Part of a small language model's weights.
Architecture: LayerNorm before each block, biases on query, key and value.
Each number is 50 + 12 x the weight over its row's rms, rounded and kept within 0 to 99. Layers, rows and columns count from 0. The size before them is the row's rms in percent of the matrix's.

# layer 11 MLP down (transposed), 1024x256, rms 0.0526, rows 847-896, columns 160-191
105:57 40 36 66 65 17 64 47 52 47 50 45 49 64 49 57 28 44 44 52 43 62 29 52 74 55 39 45 67 60 42 68
096:38 74 31 37 37 42 54 70 53 45 66 68 45 44 51 45 39 55 58 59 32 13 36 67 50 57 44 40 57 54 40 39
097:45 32 54 58 45 21 53 72 38 50 45 48 57 47 21 47 34 42 61 55 68 43 55 52 53 59 41 50 41 37 23 46
095:59 47 67 59 51 47 45 35 39 50 32 60 69 49 44 50 43 44 73 41 57 51 62 44 64 48 63 59 43 46 48 51
101:53 46 56 48 32 67 42 55 45 58 48 75 24 48 53 57 56 44 46 50 52 52 56 59 37 60 53 35 57 60 41 41
099:24 53 59 57 60 28 54 57 44 42 39 65 63 52 46 45 64 54 51 45 46 74 64 34 35 43 68 54 47 49 46 53
097:64 31 53 61 37 41 66 34 42 35 40 47 48 60 43 50 65 33 48 58 50 71 55 54 45 36 38 64 49 35 64 03
094:66 56 44 34 55 52 43 47 68 43 59 51 37 65 63 44 49 50 41 48 37 84 62 43 56 51 36 45 39 56 59 37
104:28 80 52 61 55 50 66 41 48 42 23 52 62 44 52 46 46 51 43 69 62 55 42 63 52 69 71 40 37 40 45 50
097:46 50 67 45 44 36 42 46 46 46 68 53 25 74 60 67 63 53 21 50 51 57 53 55 71 48 41 49 34 40 52 16
097:45 51 66 28 49 46 44 65 54 58 76 68 56 50 51 62 44 40 44 43 40 38 61 47 28 56 36 47 31 48 24 27
097:41 59 21 57 56 50 50 44 47 55 55 43 50 70 54 47 44 61 42 68 41 61 39 38 53 66 65 65 51 54 41 57
105:44 60 36 42 39 61 41 72 57 55 80 51 63 57 39 64 59 48 55 63 52 35 42 41 41 63 36 40 58 56 61 48
102:45 49 46 52 42 49 41 34 53 53 59 62 42 65 47 60 58 65 59 57 49 66 50 37 54 46 51 77 75 43 43 42
100:49 57 40 41 51 49 36 61 36 45 35 53 70 43 53 34 52 73 50 37 60 36 40 49 46 37 47 17 58 46 35 38
094:61 47 60 42 29 54 49 35 46 45 42 66 46 64 37 48 40 53 46 40 31 50 37 48 39 61 23 52 48 56 28 23
102:49 67 50 41 47 39 56 62 25 62 49 57 32 55 61 43 45 49 39 59 40 29 48 36 46 49 54 59 57 69 47 41
097:51 52 57 51 49 51 50 63 48 74 40 61 53 46 46 39 50 56 44 62 60 35 43 51 34 54 52 60 68 91 40 31
099:30 42 67 64 23 48 48 56 60 45 64 62 50 40 38 49 48 45 57 54 41 47 37 53 41 52 42 54 75 61 55 45
101:59 52 36 60 45 65 47 62 53 55 50 58 57 55 58 68 54 49 31 55 67 42 39 60 69 73 51 66 40 57 41 48
100:51 52 57 56 54 43 53 51 46 40 53 47 58 44 67 50 55 60 75 47 50 22 67 48 44 57 50 55 34 60 31 66
105:48 45 49 71 68 42 67 55 47 65 56 70 44 35 49 44 60 36 46 39 62 51 64 50 51 29 49 48 41 61 60 40
103:22 49 53 68 57 45 25 39 58 58 36 52 58 78 31 46 71 63 53 26 50 43 45 50 30 44 76 43 38 27 48 60
099:38 60 67 18 56 31 81 41 59 66 50 43 28 55 40 34 64 30 40 54 42 51 59 69 51 61 44 48 51 51 54 38
097:30 55 37 43 62 50 30 54 52 59 44 54 39 71 59 69 56 40 65 50 46 39 66 52 61 55 43 43 62 52 61 58
102:47 76 45 39 28 51 45 43 55 38 71 22 36 54 38 53 56 44 50 52 61 49 58 27 60 59 49 40 24 54 53 56
104:61 39 50 62 52 53 57 65 36 65 47 41 55 62 55 63 60 59 44 48 54 53 33 41 44 58 40 52 31 57 42 64
099:48 53 65 37 92 27 55 42 64 61 63 54 53 40 66 53 44 41 42 40 41 58 53 49 67 51 40 55 55 32 44 60
105:30 65 30 62 34 44 68 43 47 43 39 57 62 51 66 53 57 68 49 62 42 55 46 75 41 62 45 66 68 38 51 50
097:48 55 42 48 39 55 47 44 60 76 54 40 61 49 51 67 52 42 56 41 70 50 67 47 59 38 54 64 45 55 50 41
097:65 66 49 53 47 61 43 46 35 59 54 67 60 60 55 62 37 65 42 49 56 53 61 51 47 75 55 48 51 32 61 48
100:57 35 50 61 62 62 47 35 55 60 49 50 54 37 51 57 10 60 48 63 45 41 62 36 55 60 36 58 66 25 67 61
090:46 59 46 36 51 33 42 59 43 49 34 46 45 59 29 35 46 37 38 46 26 51 49 31 33 63 54 55 60 61 63 51
093:57 46 39 50 60 79 29 42 46 50 55 55 38 40 36 59 53 54 65 54 32 64 34 35 34 37 46 52 61 42 57 64
091:53 62 40 59 51 34 40 50 47 53 46 56 51 66 54 40 64 91 46 45 59 35 51 45 51 57 40 44 75 45 42 45
095:48 31 66 66 71 47 58 42 70 57 59 65 25 58 47 23 48 34 40 68 47 46 63 46 27 71 37 41 45 28 42 57
099:38 58 59 17 59 40 40 43 38 61 58 47 41 46 79 50 61 53 33 52 38 51 49 46 55 47 65 43 40 73 50 29
116:37 64 34 49 43 36 39 49 57 51 34 56 34 59 72 58 39 50 50 49 46 54 57 27 49 42 59 51 45 71 56 44
098:61 39 55 28 53 44 57 59 38 56 71 58 31 59 42 53 43 54 46 63 62 62 28 50 31 74 45 55 51 56 46 36
095:49 66 56 43 58 41 39 66 41 66 61 33 43 49 43 41 28 65 33 35 59 19 31 66 24 69 40 36 53 66 43 61
106:57 40 35 50 49 54 64 52 56 43 55 53 34 41 48 44 42 83 24 27 69 54 60 61 46 28 34 61 44 41 58 49
100:37 61 45 77 57 58 49 43 34 71 44 35 45 38 37 41 50 47 58 55 48 52 55 21 38 37 73 26 69 51 62 62
112:45 63 65 51 43 52 44 27 68 82 36 52 59 59 62 51 31 51 29 73 23 37 54 44 30 43 53 50 68 54 36 55
096:55 52 38 42 48 48 35 48 10 59 60 61 65 57 38 48 32 38 38 65 36 57 60 47 56 41 64 62 50 30 46 41
096:64 56 34 65 36 35 44 46 50 72 59 51 56 34 50 56 48 43 60 46 73 47 65 31 61 41 35 50 71 72 56 39
090:51 48 36 56 44 40 49 63 49 73 43 50 23 56 48 35 49 48 68 43 44 73 66 59 56 30 48 45 66 67 57 47
091:54 61 57 55 58 65 47 29 40 49 48 36 68 46 60 64 64 30 36 39 50 63 39 56 21 61 59 26 51 61 41 61
102:44 36 56 49 30 52 56 52 42 65 42 51 63 57 47 51 21 53 78 41 71 40 38 49 38 37 72 53 45 38 47 56
099:56 43 47 43 43 34 26 57 47 62 62 63 52 59 55 43 41 48 43 35 69 67 39 46 52 16 45 38 54 37 42 34
114:50 58 28 31 27 62 52 40 65 46 43 66 40 70 40 43 36 27 59 56 61 58 61 33 56 57 51 71 64 41 43 63
# layer 11 MLP up, 1024x256, rms 0.0526, rows 848-897, columns 160-191
094:49 44 59 66 52 62 27 55 43 47 61 17 47 78 50 69 50 37 47 41 65 66 40 63 71 48 65 46 52 33 57 52
096:56 58 43 39 49 53 46 55 65 46 56 56 52 53 57 52 77 51 73 58 46 48 68 41 43 37 38 65 45 63 61 40
095:61 47 72 44 62 52 50 66 52 46 44 42 53 64 41 50 52 51 51 45 27 65 44 71 52 49 32 60 47 39 62 53
104:59 57 75 70 52 79 39 33 53 69 53 62 51 33 56 22 78 58 55 37 51 75 37 72 24 54 55 62 58 32 53 44
095:43 48 32 54 40 53 60 57 40 80 60 31 53 63 53 61 62 40 41 50 59 70 40 55 58 62 24 38 35 37 72 31
095:58 55 46 67 62 53 37 50 65 92 30 46 48 29 63 75 36 51 55 55 59 48 36 57 49 38 46 56 53 58 53 67
094:56 48 55 55 59 58 53 37 52 48 51 38 41 46 38 77 63 47 51 46 42 35 32 63 56 71 62 63 65 70 63 32
099:52 56 29 58 52 58 42 54 41 46 43 41 53 34 54 38 66 74 49 35 46 58 50 64 72 51 61 39 48 35 56 39
098:58 55 42 51 44 48 44 50 43 45 20 55 43 52 42 45 49 60 50 44 69 44 57 46 43 63 32 39 43 67 47 84
101:49 58 51 38 54 58 61 59 50 46 37 33 34 39 53 59 64 55 55 53 67 69 68 35 43 38 61 75 58 48 54 42
111:61 64 40 48 58 60 57 51 50 49 59 46 33 47 38 28 55 72 50 32 52 63 49 49 50 48 45 47 66 41 59 64
105:63 36 57 53 38 45 40 53 58 66 40 36 46 47 53 44 34 38 32 45 48 42 43 70 45 40 48 61 41 41 46 54
104:59 43 49 35 52 50 46 56 64 54 37 52 45 42 38 46 44 40 72 52 50 66 53 53 58 50 65 42 36 43 38 60
099:51 49 61 72 31 50 61 32 61 50 58 41 60 79 52 49 32 47 59 41 57 52 57 34 52 24 47 65 54 49 79 40
108:64 34 35 41 67 47 55 61 46 52 45 45 63 19 59 44 48 26 46 36 60 23 65 46 70 38 64 61 43 36 70 43
104:52 38 28 48 52 66 45 33 68 37 68 23 40 37 33 35 48 53 44 44 54 49 53 56 41 54 53 61 43 33 57 70
102:40 39 39 80 65 48 57 62 52 57 67 50 51 59 50 50 65 39 71 64 67 64 36 47 67 48 42 55 57 31 68 41
097:50 72 57 35 45 79 82 52 49 23 55 54 60 25 45 47 37 39 37 44 49 35 40 56 43 34 53 47 66 50 73 47
100:59 76 55 48 53 53 50 29 50 53 69 63 48 40 58 74 35 48 44 48 48 70 60 44 29 47 75 41 45 53 53 35
095:48 38 56 54 65 51 65 58 53 57 34 48 49 36 44 10 51 64 59 37 22 23 62 50 54 32 46 40 26 55 58 52
101:60 49 33 61 67 60 67 50 48 37 49 42 70 61 30 56 36 41 38 43 50 49 58 37 48 48 77 25 46 49 41 39
106:57 45 47 47 50 75 48 63 60 34 30 53 50 47 23 68 52 65 61 57 50 56 40 55 43 60 68 48 44 45 43 53
106:52 43 37 38 53 74 39 60 34 37 51 44 59 59 54 60 56 53 55 50 45 39 56 66 60 31 27 34 44 43 44 41
099:52 51 67 51 75 57 58 45 24 56 42 72 52 56 60 42 58 73 42 43 41 61 69 66 56 45 30 69 26 43 64 47
107:42 56 67 58 31 46 50 58 37 34 61 29 52 57 49 39 42 58 52 45 53 50 45 46 56 54 47 55 50 58 57 42
099:54 60 79 76 49 66 46 42 57 62 38 39 53 50 42 21 47 49 64 65 52 50 82 64 67 32 46 40 72 44 64 55
101:39 41 30 55 53 79 43 59 42 48 39 62 48 63 31 47 63 65 53 51 30 34 30 46 56 35 34 58 56 64 52 68
107:53 62 53 51 49 25 52 69 41 50 45 44 48 50 43 52 50 48 26 69 45 49 59 52 38 64 36 37 53 30 46 45
100:62 47 30 63 35 39 62 58 67 36 53 54 56 51 28 53 46 52 29 45 64 40 61 53 46 60 45 62 40 16 54 66
108:59 60 67 58 62 47 56 47 45 49 43 73 66 37 30 48 61 47 42 61 61 44 23 40 56 51 51 75 50 33 58 46
099:43 52 46 34 68 66 58 56 66 50 39 51 48 39 44 55 65 50 70 43 25 76 29 40 42 65 59 37 57 53 66 42
093:56 40 50 55 44 50 39 49 43 71 47 39 42 45 48 56 46 46 60 44 45 60 51 53 68 41 49 67 63 34 41 65
098:41 49 51 67 55 63 40 51 43 50 41 57 52 49 30 27 65 54 44 35 52 59 59 82 64 36 39 57 58 50 43 35
095:58 37 47 34 51 46 47 26 50 38 44 61 49 60 65 59 36 27 23 51 53 55 27 45 54 52 63 69 53 47 74 45
099:62 33 57 54 56 50 30 56 41 20 49 45 63 40 46 53 41 53 56 78 68 54 37 42 69 28 45 58 55 46 36 54
101:57 49 16 45 46 55 45 61 45 62 59 43 52 51 34 66 48 65 43 45 52 57 42 40 49 61 34 45 55 34 44 35
109:61 58 56 45 56 62 67 37 54 53 53 71 39 36 53 46 40 47 51 34 62 57 24 50 41 56 53 56 57 59 54 52
101:58 64 52 54 31 49 54 47 47 45 40 56 34 34 58 42 54 53 45 46 71 45 68 79 66 47 51 72 25 59 53 48
094:54 44 58 47 43 53 57 52 49 59 52 30 42 38 58 41 47 36 66 40 78 35 43 41 50 44 42 61 73 61 64 84
114:54 37 57 36 36 37 49 48 47 30 52 50 44 62 54 75 20 58 55 47 55 49 84 59 42 41 35 40 55 49 61 52
099:59 43 61 32 71 35 48 58 45 32 63 51 49 51 42 45 59 52 69 45 57 61 47 56 46 58 47 58 26 41 57 42
104:55 56 30 41 46 34 30 48 44 65 54 70 41 42 53 37 31 44 87 55 31 44 59 74 33 36 54 55 51 34 56 37
095:40 41 31 71 59 46 61 48 49 39 58 48 53 68 48 69 43 41 45 35 19 51 46 65 53 29 61 53 64 56 58 57
097:36 48 68 50 37 46 35 45 46 53 31 38 31 62 50 30 53 52 42 38 71 47 50 43 64 34 59 65 72 25 57 65
098:67 24 44 42 42 59 78 49 21 56 40 56 56 40 55 61 47 22 39 39 38 54 59 54 49 42 34 26 60 48 55 35
095:50 50 57 66 53 58 44 46 71 42 58 79 71 55 50 48 27 62 58 46 43 58 38 58 63 39 74 65 46 37 61 60
098:64 89 67 54 50 46 48 57 50 15 55 48 42 38 53 54 60 58 69 37 53 66 73 40 44 48 27 64 59 51 76 45
094:58 50 48 59 62 62 42 54 70 53 22 49 47 29 53 61 40 34 60 48 59 60 60 49 47 58 55 72 43 49 54 65
109:73 60 24 40 37 44 33 37 48 27 53 55 49 68 51 51 53 29 29 64 65 62 39 65 62 30 65 27 59 65 69 58
103:67 60 60 41 43 64 54 48 58 47 43 46 38 49 44 43 83 19 61 48 53 46 41 58 72 71 43 54 40 50 62 35